{"d_model": 128, "norm": "rmsnorm", "tie_embeddings": false, "parallel_block": false, "warmup_steps": 293, "decay_shape": "linear", "train_tokens": 93180000}
Each number is 128 + 24 x the weight over its row's rms, rounded and kept within 0 to 255. Layers, rows and columns count from 0. Numbers have three digits each. The size before them is the row's rms in percent of the matrix's.

# layer 12 attention output (transposed), 256x128, rms 0.0886, rows 124-166, columns 0-63
074:102139144138165155115112120122131151085154141094089122139083127116108167159140148171119143196144171103133156142139121106119109126125187133130190088162113108129128160163082121143135146119093104
076:132102144135140159091171103063152136134110186139118139175144089106190083102149122123122122158163152159148116113120108086129119153121139093140108122131099122109125108129140101153137129147144138
079:127080114135114127120149098130090136156170137143151111118114127140154130132100148125092160128112111142120150169118169171110166140117128086133073120111118149133103159110103137143116079095143122
092:087166146112134163146124108122121091118154083108097088121101158123158180147123128161135124142122175138121159117151133125117150141122133131116185116152107116124114161160100150141109151092129122
124:115098129129148120126120120137111086099098138136136127152098129135191119111141138120092134122166186145152122111130171143163168149129140160125081121101081135137172157144136104153093110123168111
132:174160124123155164124143107166122126124121140098127120143113113139156129107113090122137121138140132111112138086139130107128163116134136178118153132165119103063135153152129098142115130117134118
130:120124130148110144119155088120117146157119136162150125126142156140087096118101117110143162127161127089124142129122113077116121118119141088135116112114082116069154103136137119138121121110061116
117:138125140092121167127122149124166085086113118156121102139146131118113166144151139103116153124155127122069155169130118141131132091113128108109115132132064133181149134115114127151166116107119088
117:192118127101162098140149102160123115076120132158096112120157130119156124133135140116128131137134153093136143149147146183123106152127162127143163142127096168044130147127130126124146159133173110
106:102107120156132116139128141093142162132115153122132142128144116137092130116117171122124136118102155131152108154113124079115123094129120080124109139091127122177118142114142138154134124163130200
127:158110125124157144107142128134147160100120181113140106109153137125084136106132117125140131157095143126133152159147154100112139131114101095140138138128096148099120134137146104132098143118018167
112:144142185084115135125169157159116087135126122133122149079100143120118146149102127151094147126133087139100115125120104164137116183122138111138100117155124163137138111108114134129135133131152128
146:107103103105112078133098121155183126171123123161128141103092114139146109140084137116103150102176171124115114096139139140134107101156193124133086131131121118144120121114143107112124120109151115
123:154153146136151161126116142144133140138115135093136110160119119108046179143110133134155160138116098122117125110126115105122130067108113131102134121155138098159073123118087135165130111119076141
108:154141163079141127129122107142117067095095098133095122141105120141185152137125144135123127147148118129105156123116117176115147143131145151097165139152122122130146121133118132154181122105224100
106:119138132113125138105132122124109073133109098131098124137126120131185117125149109100119121103167110128093127093157121165154135130120126179110097124141106135122162160114111129147141134140194046
128:154128162153129110134111104139148167157141130115117132128156125123084139150088163151138136102098101115116118128118113119155103122147159099139111112140150165093092105114113168109146145184132174
118:123161133158116128081107130122106098131119142142124129155131101105166082125134170125114145120148152125155116116115164108171112158097141102169104105144117169128144129132119112134114105195160121
116:120113136125103143143146118068111139125151115140141135126163137111122131151171102143144146137146079125127166156154079164078147097159102142119167151100172121122113123137146130112142129101121110
102:129144151137123133105155122169091105133130149124150125120105151122086129146112120148132123139167110120139102104088115153129104173098108116145122124164114147096128077102104099155081110096069114
119:116130159116109163087132129123131093116131126098113125156127114128198107140153179141112113141087106144106142135103156149140142152141127102101141117141130133129161139128164136137110140100183117
110:121157142122108120095121088163104104139143131127153131098108126137157109135120119145171123140149089106138145119138111141092103135111121124127188123139156127064120091153144119117135121108090127
131:093141107126152156147163138148154123139087124102142122094099141153085152104105125101145121151089120130108127146113108073106112107083087112111154160121107095146134118116112117149143130116079153
128:121074110112158102150132094151104116099110118141078124124122124144194142141140144118119124130131146121116133125109158190112137130154133137115151128116104121087159136128151133130132136089189094
108:116105123132111111099111123179155119126136132143095115072119126120132124128122104130124092089127123131103094106155155149180109159110117112172077125133091172097156135106127115110105132151094084
119:120147102104091124125073142131118121156151100124103113127131118128153124161117143140139115125116090107117146126116147156118106124143121123129173115161181125142100080129103158083143115112156110
132:173146131160131124138166083103163155071127150108116139113155128126086151147135139158138123156098105151125077161120097131101155141148117144119146150103157147140120127103082126118153154173170174
128:174197147138118139062151087132168136124125123130139087126121152109143097127103095122171110154093108122111124121085132102141147178109143128147121131154108165099143093123097111123128149134121103
100:132127147153118125142132128172104116147117148103110138137106126105065160146128166158125132142108110142137117123106116145122114110125112139115149119151138114127061136113078135128078118102101131
132:124149085173131134131136149083128176166148108140137121140170114094100092138128102088142131121104146116124137149120121112124114114117153115167125127127137130151098136101123127098146150153105102
123:105094103155153086181119136160123143150124120140119137084119129129074160131111122121144128095128147121139090121151113146150087112108128141158093138105122138129094145094090150113136119173109136
122:083131142174129120135117168129094116153145127078122103137112128105123147140179147128140109117098106162156108132093147169174113141105086156138122126144153140167090145097093134124069136114119098
111:130158137150119101135161124124137162128167131095130142103112113115128131120142114155143098139083077131164128140126116133095128146135107143138197158132219127133080142116134132093147163148166160
129:139149130104107131139115188099157124163119102119159129159130126131102125100156150148095124130083139137134181121129131119146118095177158106102125149167134110137081171137139150109132150135138163
114:128138133116116099122168122158143111139119111154113143051098110097148128151082104117115149102142099156097097113123105170125114162110173136147124129129137133153150130092126116116156139122168099
133:157136148096103122139138129094139155125151097157165117142124172118093147128155067144127121148125113140140167127135096133090161120161120149124140146128149127128110110160131125104137134083078103
067:093135124136141129111130055110092137138142077141138132164090130115147124120111130147115176136125120139127136170094093136132120131123149111118161120135140143106143082109100126119103114138155157
071:067135110158113141101155123111117078076169108134095132149134159117153119139124168118089143106154113148125135162131140127191113097115153105122121139147110153160164144116105164083148137135210141
068:113123157084124167147117115182168117153118163151116153133137107147114164115108137088121117128130129125106129141121095149112165146139106142121147129105121101125119147058120133093123145122103146
073:143090152098096114121108153119094132121122151134112166137114104159090137136118135133080132157143146165113090099142091158129109161143114131136088118116129103162103140116135156149127135112115142
064:118163098179087124123153129110113102066157128122129099136131136132167140094133119104052139121139106128138142151126133071098137111141130072132112095178146116095136122128081130095131132130171160
078:145116125131188110126131169109152117120112118154141145143093113135153120124177141099106113109128073159150120120131158161151125136082114143144094117166183124142114150122136129129145155161171121
068:138119120067126129112081092134113123175109142133150150101113105109094112134174130108122134149104111176113111128159101159092168141123117148115114112094142127104120134099141122114149109145098147
# layer 12 attention value, 256x128, rms 0.0856, rows 125-167, columns 0-63
075:152139115114119111146127105139135120130152106131157158149076121118128148169119103124125114159130121067179145154132143165143111127135135143126158147107136145126115161104169178168125111093130138
076:124147137154141097103095145104142127140093104080129118123120126146102118092102119130129142133173090119137107110149130105139154107098131106128165111092131156140135135164137143147132141109128116
090:118099151164142117096109108099113180126091120145159144100169132144112114137153112146155173096149137113137171157095143156134144086117129123130068105117117140133144125131142137141155124099132130
124:113152133140169146095144136151146096117154092199128145145132130189129134172121153151108151119087125141131142150139118153139155106160133105170142134107105074118148154142128113078097142170149099
127:152143165129155142109115114129097117137127127196096104138106141151150118100125149097133123106142147109114150163185110108092154158114088130125140136129152132147134113146163143132114115108103125
140:134111127146095105110111100123119122124116102158119090133109148083121130075090133162149182134118112093135145081123125123179133145093103119098139125139132118118141088117134118160151133137129131
119:158181093124131123119118168119116123118124139100152120151161141129117107103121085169146119137124105141138130126134110146132089155128104105085082145137130125137167156114150128163149149100145089
117:168126142147172116132090120092170099161120149137129132125109163080123109139128187093104109122120114127057140128129090146132168110150150144152146091135106120099149151164135121138153149144132134
101:097128132138143140113148121153117175096132108117133161108108124128121102155120151191125115161114097124165138109093135120200102101149164159127113142131110121097104090078127137103104092172137123
131:102138133179121160135130164147098130105146166161097149129140102078122077116099149127130079141100128146148113150118097116161146137145162128112111116129135164132152082125148110098151133123116193
115:165130088120112095153122148109117086140129151090113136140170124123141136156166138084111133133158125141134166128138135152078142141149104068110129132153126160113128131105148118157150141118111143
151:136131084153160120142119123141158127152088124098131092108126172155125120141117145113135131083101119157127148144151164125132089124149121129171144147109123071138121138139085105121151144155126110
125:143133137110142166133144143155083128111110155102102115153130109138128098120145103154135105170152097125139122148140143119151126209112082155070122136146156176123110097107179131124148109103111104
113:176147095105150111131113108124149085146100125113137144127126138149140159136184139118113127121140120121087130150148124130086131106128072125129130125123135134125122167138127104144108144106143093
109:162141140124134129107106150102134094145126101122158107118137139166138149154167125119140180104142151106112157115135114104081150156132065107156110165117120088136135150136155139159121149126136070
138:178075155104136123144134100069106120139115166050126117126122108119123117130137127124113095133140107128120148103142163115151133159134129126133129114149138187109135116121148116105182107119119140
120:117157162114173175099129138112156077121137112108131122118093115128135129164142108169139131163087121130133130111115104140130130143104173118167134149129117079098119106115060130094104112166143124
118:117114110142092086142109085121132155139132140166171115133088144097126142096123130156145140139147130104124112104126134109110128118098113153093116144120137179136107169154159212188119144093122096
102:116123130116107116154120143127132076132131146135093105146128089111127145114131119082117160168139120125123126145105114153116150200115108086079149114149161142122121115083089113186124120135098119
117:161122126104100135116111128093160101113137073096139148115133093133132168095162115119118117139134161134128079150154135131069129096152104077122102161110116139145154113140100127130083136151144095
111:125122120144098105151134079113150097151109143143144151103094102052146160081133117088091146134150131119122077133131150128097140141119099126120166111138161131133120109110060103176151146109101142
137:106160113135108120120118172175085142097130139108101158094139111125132119122128122123145129147154112130127120134094127128156104135140089134109117123141143123139123073079175074179140113130131185
131:152101119143153077130108106126186114149122102153150131106116147141124147123125176107106126091127128109083105124128140126117159093182110111176141082104110101131151155171176117141112150147154116
109:131124132163135132143105160126122099155146157087144106111149120131120112144110142082116127100134128170141127122126116138108140168151151087184119107139135071132169132127111079112180153141134158
123:142121144108129122156127147117159115150095148056151103109125113102127167117145072124149112119134138134104053133119150111086104103100134142142145109117149132151118140154108124112135154101131135
124:119090169100144135113097116094092178112140137120145134108118120133137095128157144127130102175138092120120157120118136128122152112122155145144116131152136178101104159098197142128151101121115142
121:135100139087143157142091140081105101092132130091079091132128145111143131113119105088153119148123136126108134150136077141098155172087150090139114134145156142153149125127101055131154115104119158
106:132128133094104135155151143156150118135115139080157124136099079137120124134169103130130125157160114124098106133135167129146142168122093137075118096128142147109118103109154103147145132132114109
128:105142150116129155126114175107148161106108139093124094126128188109117104133106104145196116128119137125134149086111090120145124153087172147115113160125108126138125101154097188123122099111135140
122:129121138138136096138141147149119146154116169079146133126129136131112103184127142111120149119143092132111155093094153131187139157159132161146142085145116107096118139099169109122184123142142148
128:107135155078096147150154185163165106126141130093124118150123083136122148169128080112121153165143142157118084144101117155119135190129105129118109123127129132131133139134161149137098116141139106
110:109106111123094124162124099117143174131138143135135160110104123097149131122150131072101082134167160138109092161112134153070136121149145153155119124138130167134087117141112156162123085111100152
127:117168110123141157112160163152120160123135132094098157155118121123125139165134092136139070126146163149108162125155123113151097105145137151103120146132105182119107114150068121102095150099122128
124:145127085132139101156099132107130119130102119103140127104133168139135138148162158094144160110135125147133173126132150134069138147135100103160126163127117105129123124123145127167146136128118139
135:115109077129091119156130092141119168126144162166114109183153150124122128095099115129140118122144144119134140115153117130113124123095143140095135113128143185151120145176117126158131149076107142
071:132109118115095157142137127141150119080104155152142125118131098111141113132127118123142118108123138164127094168111167150123171139143063126158132161107130141183119176162145132163128133145134138
077:143117087113098114107113154113115156139112140156120137127110144155144134115116117118125115111127173126078133141123154140083162148137110126130121169123123131125107135127134090149071143134104086
074:109147114139142115104114121141106147133157109154123133156144136130135102105117148172102132133111127109129137104135191122151118094144134147158093125137089107143122101112127097113150064149137085
080:134175123088165080139116120120120124160128148109129118117135111160129172141129127119143137133133127099143140081118154111122098109112198120132148093125141124128116109102116138086133129139128087
071:093087127141154156110122154134107159143124163135123136132131152137124057141065146109188109136115117100147121149071114161125126140124110131120107125134146116148094133144182117147169153122125101
076:155197134125156141092096090105133078127150127107120158134077163139134163103098159086141146173151113080117140118163133105101132111143149132148123167112139136118139140109102166126153102084128101
075:147177158131113142122126135143120110130120110168141098137155131121136152121133173183115135101169143127149140079139146119145123140138110150124144117135131156154117119156063100134114135132130102
076:097143147135176172105143116136146121155137099146169112125194133110129130132138135150152134126109127126134154112118155129149108116112131133138112126126128140139133073148132118109186128091135155
# layer 12 attention query, 256x128, rms 0.0923, rows 128-191, columns 0-63
060:134080143116081153124135127137096106146132133072102119148157151133152085146179117100147168154135122133150104145116096133106158121142152109163149132156117120101127129188115142153143136134103145
069:139173111122128128138119144168097141093155148173165148110151049124102093102116117145143145100140119138145127125128105128162099084113110119133119123127128115143117191076127103149125147130132150
066:091096127111149165147147115138118104167128101107145134121094123105107112157169099087105098131140152122149155142111132145119127106113106151101100127130127112114114112114120154120133088116097129
076:181094112147127102154102142080150155126106143121102117134155134152147138121134163165152163129142104117137133120162147126124114133171120123129174107083150127110136090175133114153120143110125125
073:137102109160135104136129127118142143114137138118108142150093113120146113118150173162163166119188151130116161114156142119128102100153130120141151142037158150120120104155104146149124122166160140
076:115132146127148180109130070100133112174133102155151141123155125111131141156136098109106114097076111126082115106107144137158150171133114133122140104170134133136136153084157096102124138149099125
085:165141136095132138118154088157127123105063135160132123112157143130102158141121072101087113103089116107155111121100143116119121171127132104131109102166100096145148108122127123112117114084096124
104:160176162129152110136116112120161106143116165108097113159095172193143151109107121107144132149129082102100080126137148148120167140121092113125130125160101180103139132129162089153131105128105102
119:096103102143120119096164141093104168115170124153111129091149119094097115160164146144122138140111142108148139152125124100131127107155151157125184094129140127142093143149098163126129094151156134
125:132112148138140162165106125146110129115130134091148112127129091160104121172132132181161073140118156146094133137113095110155113106128125170161150137132118126121089139090157118122150118133160139
121:093130156107086152139113128110135165118139126111151096130112137140103105104120113165106137122076135124118119110111158088179097135149081171139139131135080126152103152175133175130148095150143103
136:117157125119106129161062131147164098107090149098178141116129120182132140130128167160112123111110105146142124176143135133144078130100119119109140149089104102139142152157118119146141113139141130
137:143181129115131135167143128158121105106159142127144130148160133123117183125118125135147114118139127158161134093124100079160124108110120103132122158143104148057122156151145087141123142116128144
147:121119115154140166095101101131082142120173134136127097166159153138109119145160145127131133140152156178087170145133103177104132134165142098116129126152104120126142113161095105114114114127126101
142:108139141132106120183133146142120148120158111093148143132146106115143144109111105115121094147133166161139121096116108127117085143154110094194196109137132165140167149102118128163123116104126136
140:160180100124126056136098149148172073097130122104104146085149116134137154136108127143108131099134153127090124115151092150131120111107148117121139148123126152147118149116152120128112104102144103
072:115183139127124117093129105148117127115151145165174100131160111145089145107116082153127157096115126154156124095102100165127112134127125130084108125160126122136144156090164098142126138079106141
068:141117077151149096143103129076178133163111144142124146122104131118127122132103159140133151139152110134089093104149149141108129123139093141136127078089157130143139145145094119151131133179154067
078:103146154165114137118154104137124106105117151158167116110130121139117136107127113100073086150092108107143123134091134123154080158085158132150104151189119153150131140108136123131115129055109141
067:107110168122148131153164148158119141128131138161091152110162181109109144129166132085108097180111120142143116127127189133131148106129108180142138108176129113128108106149148139114172099168111103
084:108135108095139162153146106143155142148149138135128131116159157133086120152150117074126077101103111082119097131132163155103131101121119152124102096188116093109114134104116160117119091149101107
087:158143131164121070104084141102135134110125140094084126151101099130172118098093146151142154167184157134140144117126114107140103153172125094137154150110141155127162117151106096145117158125135098
103:095138140091096092116134173149091125082114130133116140125081106112139118089151136162112133158183151166146149125134093130125098136081126112113098168089144124130142101155140119147166126129150124
090:126128129128108128104131146123106129109174119133158140111091131058087104098128102124137127176143181162130105134143062124113119128111135148127141120090142139163122111140147132123096147137175155
110:138116107098137167144139087105128138140127130147124096105150162169081137149121106098115102103100104123111074106131154128163137129151091167140115100205094112108114141118192135147099066112095110
121:154128101114126156129163094140133149158155161166111117143128109109064099140125077127122156142106126133147086137118112147120134148108124127104143089152122140119132166138153099141124128088120143
134:139094100162128096113112131175123133128120183134141108123109131123137131173103138119126142155157122133125101158134110139087083135112147110135126095135154123141126090106161137090145130115132127
133:132108115099129115102104100133136136101066103121132116155122137129129101125113119123111117141173107143106117149147090109157133099127134120063144110115106132143152103151132143168118084092094096
147:141135158135137087107133151117115119167132112098126124105153176142128142084123124094128112164168139094157115135111132123104161096142076143136144135164155146132125176163126140185117157120122147
144:162105160138125107126119113141092127144105129135156094080165111117128109122126115121089139075106133128106113131098118140126144143150157124110141139133124108129147139133125172127097183130113124
146:119118115131175130081121099154103138126114147143138070097160130121144125122113110160175101141112093160119173160098102125147163089101094129110149150141105124138129090107138108141134142121114155
123:099094148105134126118103125142103137168093128134129127103166117162130114146122141157166104108108084134109141176101111192098151111120129080126147106108143094088178116164148101147164140127140150
084:169152172091139110124161151125138087115082125169098137102136127139136149132141086123118088087137126071112136128135093092127111145130135132124121150138144135136156128105113140119141131108119128
081:104110114116085128169122141134153139124102125125101107130082123139150108139137110129155143124129141120109125122165145108104111123144145119134162111108133125139156134185076139141109129173133119
095:131149113098091112082137162141134148147110129193153148095094102129143148094131119134108109099098104125123173082111167141149129089173107129137155173113130121114124135146125119093105118153129130
080:158075128160098096140134162082122131120128189113135110141138162152169100128121119115108133119140135099126118157156168095131085149107142134108150125093090179094134144151133108151145159121123105
093:142103154108113111090116124143144129140101137163134083124144120073113118108108088105114134139075069121115146126095140129150112115071134120120148116153127133148116112113175119110141164125100141
076:102106136196110098175107123098099102115189105109115141185111161177180128117114156123156125149159154129143156112141113111120113156126147140149165129099123113126167170124111139161159127167144156
083:127207093156140141139153138131120134138108109141107125118132153146128152140127154144139110082107129126140157130130112085115149175188112139142123143086120106140130133125097138163107069127138113
090:133123132162110096191119109094115109160193104109120148139115140176146136127132186149119100139150177148158153138148137139152114139154147165164137176119150110104116170112118161121109103151155138
107:163148125111104148142122103128114149134115149170120110125141152136047138136162128162143084121085115125138109131076140122137131132158143141111132098162117132116116157136119131139084070076137116
086:113105098137105090115118139112123150129148120107114099109153167124106096110129144125141127164097138117145139122113163113099135081134148160151150083155176126112083119123116108097151126107137165
080:117116117152138116125093128103124141139120149107093150090109111114110102121134169146141139114116090123131126114141125140104139100174156174120173141129166150109056141112115106111114145144140131
083:115169098087097124107098107145126107138149124150110135096129146117105133091173117096146140106116103138149155110122124115102140074168119101120135100113131164074120119121119094174093122110089114
077:179191120111133122116131114144092124146126127165104161140112107136089146132135139120127143125140095126129145122086130096152157139147122096105122110131131147142138111125110152110092068099102094
090:134193146088147161125138103139167099137082114128154156118122123157149152122130109141148090100126117119063145144136114139142174159101103110121108175103103125159149148129105151133140101152133102
077:132156147124143140124100099150125099179110130127140131121101089145110142116131131146158122083124118080076143124098116153150138167108112120075089148108095141146122115143184151128129106130109111
085:129152097149136169094136122144135131133120110143186109126102098085125120120114139100126135122085137092105191143102132140159137132122085138078127099093084122157105122134136130115072114106106106
090:106135136101095112130129170170133146100141082106086150142122147148134148137128127148064168146113142144117169111125112106117100148116102106069131125141121189117144139178131113137087112140135112
096:121117133139131103140151135123142164096114137160099107142145134210145153158141114118095171141158154133143127104164148132125119160109092151127086067128114119170128123140130126113160095136122099
092:146066152125110148147100149095142139119124203107125098107149177182132145142149114110135164143151130097135119100179138088091123131109136162085137122099117132118156144163143121138123187126118159
094:123130098199152169143114117118092127116159144098134104106151162130129124166115147145133129137184174122121116147131091108111162180145156127110121141140112131131128127157120148134143121098131136
089:109105134200099075156134172127091129108179156107090111147120125132160095098080173120106158167149153159113128123136128112114112175107130128141136128123121132124119126140106102111151141146136111
091:124205097160146145161147136112116096107141123115139178110112149177129167128130172160131105100149157137147142133146141124145143136168124130134114202112133118120155167151079158121111102124156118
087:142156124126121152132123092125132137149113125142139124098158144138070139124141129139118095109092111120160130155079151152143145124163140149097139139163123126153108160133100149123101098112150139
086:141098091097110114107091104115169109120099176122167095144166157107124103134120091115141130144098109121128115161140124146141120064073103159093151150173124154132105104144151141108138171112117145
092:138072169129142126101128154131155108135139121093156133155104112100158128129158114106102155178154138143101140138119149138099133134069131123117141106132145138175142119118151130104138173125112142
084:116088130140137106105133156153168129091125131094173119156115099098180121137133106094099136153149130154114120158160128135137119125064121138124102128135107126157126111136148133112168202129111118
088:119083163152156098112128161143115126093155124096119106131136133091135106151143145126108155187121144117093152157102130130138150156101140132103142102144126111171129120108140123078131153108135121
098:108167126104184126118104096151123113162101116097154115097136084129123122093119118154173105080105114085059129118108122110121158151115104146120118161109103131152095129151105107116120128154135149
086:123118164138126129158155142116158135102132113099106164164114135156161142132130155138117121138104182152129128117140163126158095174149136142148108145110079085159144164135108151141135116134128127
080:115065112134118088148106121135086163126119098142124096113149123102120136136102102101144125132112117137164120125117140128130081092159162146195152107146146125115136097142128154121094186100128165
097:146108143155126086132109109128078158139144151140110101099097116121081104140112165131148147131118142090135124092103144076125123127154152145125174085137149140086095121108145087121100119108121151
067:141157129114110129106108146116126117140115092080100154106096131103121141101145149145135148154128089157126158106129122136088153103166153162149172131128198143113078141089110103155110124149141144
# layer 12 attention key, 256x128, rms 0.0889, rows 128-191, columns 0-63
063:097130139158118136128150119134145139124128148186171146149122168148161101184114132109129132116171101116114125147099126132132085091132139143090169145137165091170104107098122143114126125173135122
067:163159154097152084136150149144112150140105159096100110109126107130071112149119138141099101130089100115150113123132106124119159150126130154170090113117089165147150084116161172133130095149126097
065:134121121146152139084131131128125136124115134134167152116104082121118125144125163109154154128145166130111110125144045133120105121098115095121114101115097091132141183135129120184123127146111153
081:102113128147118104109091127128121120104144108102109144145138169137184161166150115132160181167160112172123138152148121147139120127100183116110148109138139109124103118122136118105137160105141174
079:101122142160128121122111149120109088076146099114153111142121122158159174169122157196156163164161141178103144113132098134149135130092157105140139120091100137123123137151107122137154111117157151
074:175069106094145151138143086132119110174129176126129124104137106086115133132133123101121119084110134104145110112100129128096159105138091148088161094157147095140117112116157125124077116101118125
093:147118091122129087111121141089106166165124132115123111123143174153123117079102100094111071136077118100131111136134150103100126139160126140133139125116160126108119113139114172111094147184103131
104:106098140137109099112125194135105140099123095144125116105091161134149082119165127112167098142105124087133133166150158199139153134134130140110107115145139111089097139134149133103153124138123121
109:188124101101121156126125111133142136165149104119127152155119081068064131107107161136107156104115122127134121122138117131099120131145124145108126149133171119141117138099155134119075127124130149
121:111106149150129146103113166136086132164142134134191141157168143107126121140084137132136103108113158166130135163102125135102087109151104132127137120147161106124103131097130124142104137140151141
133:143148151094101151115159124090119137166143124115123129101142154142125155135161111128112134080094151170137127126101107086140139127155123124129139103161113094090141166169114083166136167100137135
139:147123139090140117115073200103134141129127142134167119087153139168139128135098146124095146120104170150089135179128110143138130094128074128126167145101111147139118091158145124162085145121119147
137:110132136149129158175183124131122152122167120114133108092136099108146132126148103137130143131136161122113097113111095122123166121150151113152136132139144105036124154199113104094164173121118155
147:128144094134131118120122106129121132085176125170130070133146147145104138131175177110089132134176164121084124121160097145127111168116130127110143141127093131109129126141095140128106109170130101
147:124119102170100114149130134150141140152150105138150106117148152135126132103179127128147087131092156134103170091127161096147084140161129128215132105139104084152119124149147125150134109160150068
143:150150134121117072132141173139170110081112120094100130112152115111138129116086118126117112142126142163144098126090125149150139146158118126120153132139120141166127131144132122135130120112121134
065:098146133128144117121123160153125148126142103106129143155145088146106109172074160131105113141173111120111109141201075107150082128105121101157108134140132145117138155133097165137141104146130121
064:167103132124091123126143092132115134123122142107157140144132138136154157076136114130175140100160159124154189130136144102117161117151142132128130138123077148168101106100083135093096136154162148
073:148172123082146151140132124142129133125119139130123102099134129133072105079113141106112092091101161105108122108165125145116143162138133102131087136121120140105154167130102132131136099117128096
065:102134103136118127101119129137113134126131155134195114102153094120109158126124141101082148125164156096117109102133088138114102170111134090130096137114133134134133156153093119169136109111089085
076:117170167135132153099113139170115114127112125145132096132135106105091125074104168107090110104130140138124136096113109110120111144129129125134122166123142151138149169156091124163147117153111064
087:108113161164092111121110150121118146131142100109103098142136136169221119163135158113145165162159125170139113138120118150102154115118150131136157108106123135142117122134122126100142162134140149
089:104133139109079105158117132138106109089089097118129139162098130174106136113148148185133130137098080129117134131120110106153109127125135116175101151092055136102154113146125192124133107143121105
103:145145138140141144115162114188159098136123080113144159126072138131127138123142159127126131127154099073131127128124145159147139119130103120136096115136109157127148138074118109146165118142142136
101:151153097112165098091101101093110120109151153130108126158141109113077154138074136138095114124135130140128145094127162075106121147143128143118153127155137115147118125147114128150089132113104096
122:135156160110184110106128099131125130168154177126188135096171095118089109133104106110162123122157157159109141113084113116107158141120095132141123130161116142135134131159137114113126149099085149
120:108084141136126136110122109122121125140137166139127111139120157162111133158079118124099094137124123137137133187118115120116095131132118132172123118143131139178135068112133162171122097120127049
128:123127095065104143110120122100161145101101136118120085072126152122141129143144104137117108142106141151137095148146109148143116073147123149093109120123071122137110120162176129160177120131125128
133:177127179145134125125133126150137126117139062141120136163098130107098131083139132138135107156108103119098160124106176089135131104147102112107145132143101120096127137112128082123131148120098119
137:119136138147064110135110102132096142164122149111083095128163153138140132096130112118133125122088123154147143116064123155113132134140147136093102142077111126144114153153119148137122086155127140
145:092111120137095139089118121134105143142117128115150080128145130100147095130145114126170081146092100144121120151134101124119122141121129118144198116176102130117127132139122105107154114155120125
130:118128086133136095107089094147120129136134128109150109127157129117137125131145141117195124139098097109113133134142105205107131123077108107085116184103138136080128129148127120101158120128125112
077:117117090154152119171135162098137177166106120160136120135139154107130148131095125079117121074123175130141140081150161158175128094125136130151115134140125106124104148130113132114172113119133122
081:110170131140183146091102120119131115155130094106173165166157118147107125120134128143134135134191143134129134110151116142129174154133148129128073145085107109147119127105079158125121130127135119
083:139121133109117113087129117105131125133172154104106146103137121121121144067102112108132143162151172069122161142158118127141179153117115142149094104103127108150116138134108126131113179131116140
086:096129109108105119120131120165125150096102146124152142122089178153111122120135121170121134129115100168124124118138113124123093109153093115114142141111128129058148119149111131161143143162145127
097:064108112121113118103084126132106186168102131147152121108097156112114099154124113144120109126109119162108118133169117131098141094124131136126121116143157109077101112141099117133175133143111142
080:120114126100125139140134121161135133068112113100117129140164147158093163143106108172114154107105071136125146123082111155155092120119150113130124119105092091117166118099140147124155150092124125
084:162100138170141154125168123089109141123182152129130134104152144092149117117158134123129157135122141084173152136083135122110153166134140141144119126161118103190123164127129107128086131107128117
092:148190106134149123128154145105123107129151126126113140114095134156141108093136159089142127118161167127116143102156137088133140153144115111161099156140151195112131102140104125105118115145137108
094:138142116143122086128131132116119117166158120125100130116105110099141104083133161110071087112122152109104129131138150111108145146124129144152128122169182137149087136158132129108102116156132110
084:181178124092179117124133116166130101130140082127088115144081129141119127122143155098068117114173128123095109103143170098120142150125134107122120157130158151088144102112107142120117129135092087
075:178173136125171138117157123127132109134163112138093149147128132116146129139148177109089120125171151111130150123146175124106158133134147108137102168152191162142124096107106124139081127111103120
086:155129097106167112150116132139152133123117126138165130114127127122124161129139136103147143114142141114120106107138123145117179097149136122122169103150127136101143139106141135137104145148084092
080:118097107126160100158100096086107098117139130108113103141089153114142114110119125116146130113123120122121132163127105117117145118134086132131154126159125174156125152182122094125127137129103085
088:086080142144112133097116146075115150150118179127148137114158163100162111129130080127187138146119134128191128143145117140126143103109097149139119099127091112157102137136121111128163087130142159
080:080077125162141100143112109084136138121091161108152148130145192116148126161142095133184106135125113123143143142155127183097180129101109137126111118125117091153114180146140120141163115140146137
087:087099117140092099128121147126142141096134132130111117110148152127129143119094085142158123113135141156130092112092080143114157123106131113092153079151140109156155192169111102125111134115145171
097:131150104139152130127095144122165169145140129133144128134187102106137100152163153143153127129150143085192144093143137123129125123119155152117177121104113092166106167125121114129100125149154146
091:142128133139077146135137162165085119129145125147130151133100093138133162106126168145102168136123122139170160127156096128094078123127120113148154126108164120135142138102156117132126180123128156
098:140146158123097092100157136135077156105132181147093115123127124127115113079159180131128194133089101135170119129114157120103109131154088114122139139116143117097148097122112133130151121125118129
087:109157128081137154195133130134167109116095141121113143157137113140116162161123114167147106131150076122112116150122131148133126096153149114133115151124114124118150137112145150114130123089107151
092:117099148089120126173137117138138123115099119130146125156111144148093158163105099163134149141121085150131160138124119147138068114112120134124122097092131088109155099111166152157146136108116136
093:154142136156130140112129153119110107098182128088116142140115136097154116098149162112151148162143124124136107112139122102135166172146138099144132138119122159161144141163101108116111124118155120
093:150149138177140101100136145102108111136163131121095136134099144087139112090128146092131115140122150102114128126161143099119166165146082126147141135166168167145101115150129125130095107150133113
097:120142105093085125127099126145132143141107115129104137163135093155109121152152095123105105148135131133105089138146174153087119067126141111134114091145148075088120141102113113160153117113111147
108:117124116094140134150093074176147116094082124123128117169139121171127143152099131128145147105149099163081153148133108145166078105084110113108131149105096135109167111124121134157141125123114100
098:118112145103120175154114123164154144087096130129136121142140121160116152159120098174126153116120103152113135118099124143148095113148145118099116128105074131093163129107109121165160141103133142
092:141133172065115146121111145149119110074118076111115076166116104175096137137117131135081143122104110133090152149109114132154072165146119123096125130123118162127165129116137131161119130065118139
098:102095122135134146103124125105138138143116142133124147121146169117168147162120147126170131127120110118164133129156124176102188135109118152103107136093103115167114176115121116159135105104134135
086:106153130141097161139125137095123139127148096120103117114137138139123092094116138133102125138131149131134114098117105089154120125160133125129108150134118112094135133164107125117121119125171151
081:112158149123117107142142131159092125140169107122062081149110109119108159141146122147082112142109088101123119119108165096137134196180134109153152142133165101128144098114121148111115172165114100
098:159156118120163111152121074125144102155122098123097108146108148161126151100101161110101131097167130094111114115136147131111142154105149128116106168141184138120121152136117137120083146116084110
070:180151128105122142114153122137132130121155120131093141125155110101133128156153172108121175122150137115119160118148136154108166133120130109149089122132164162129165118110103163109125133117093076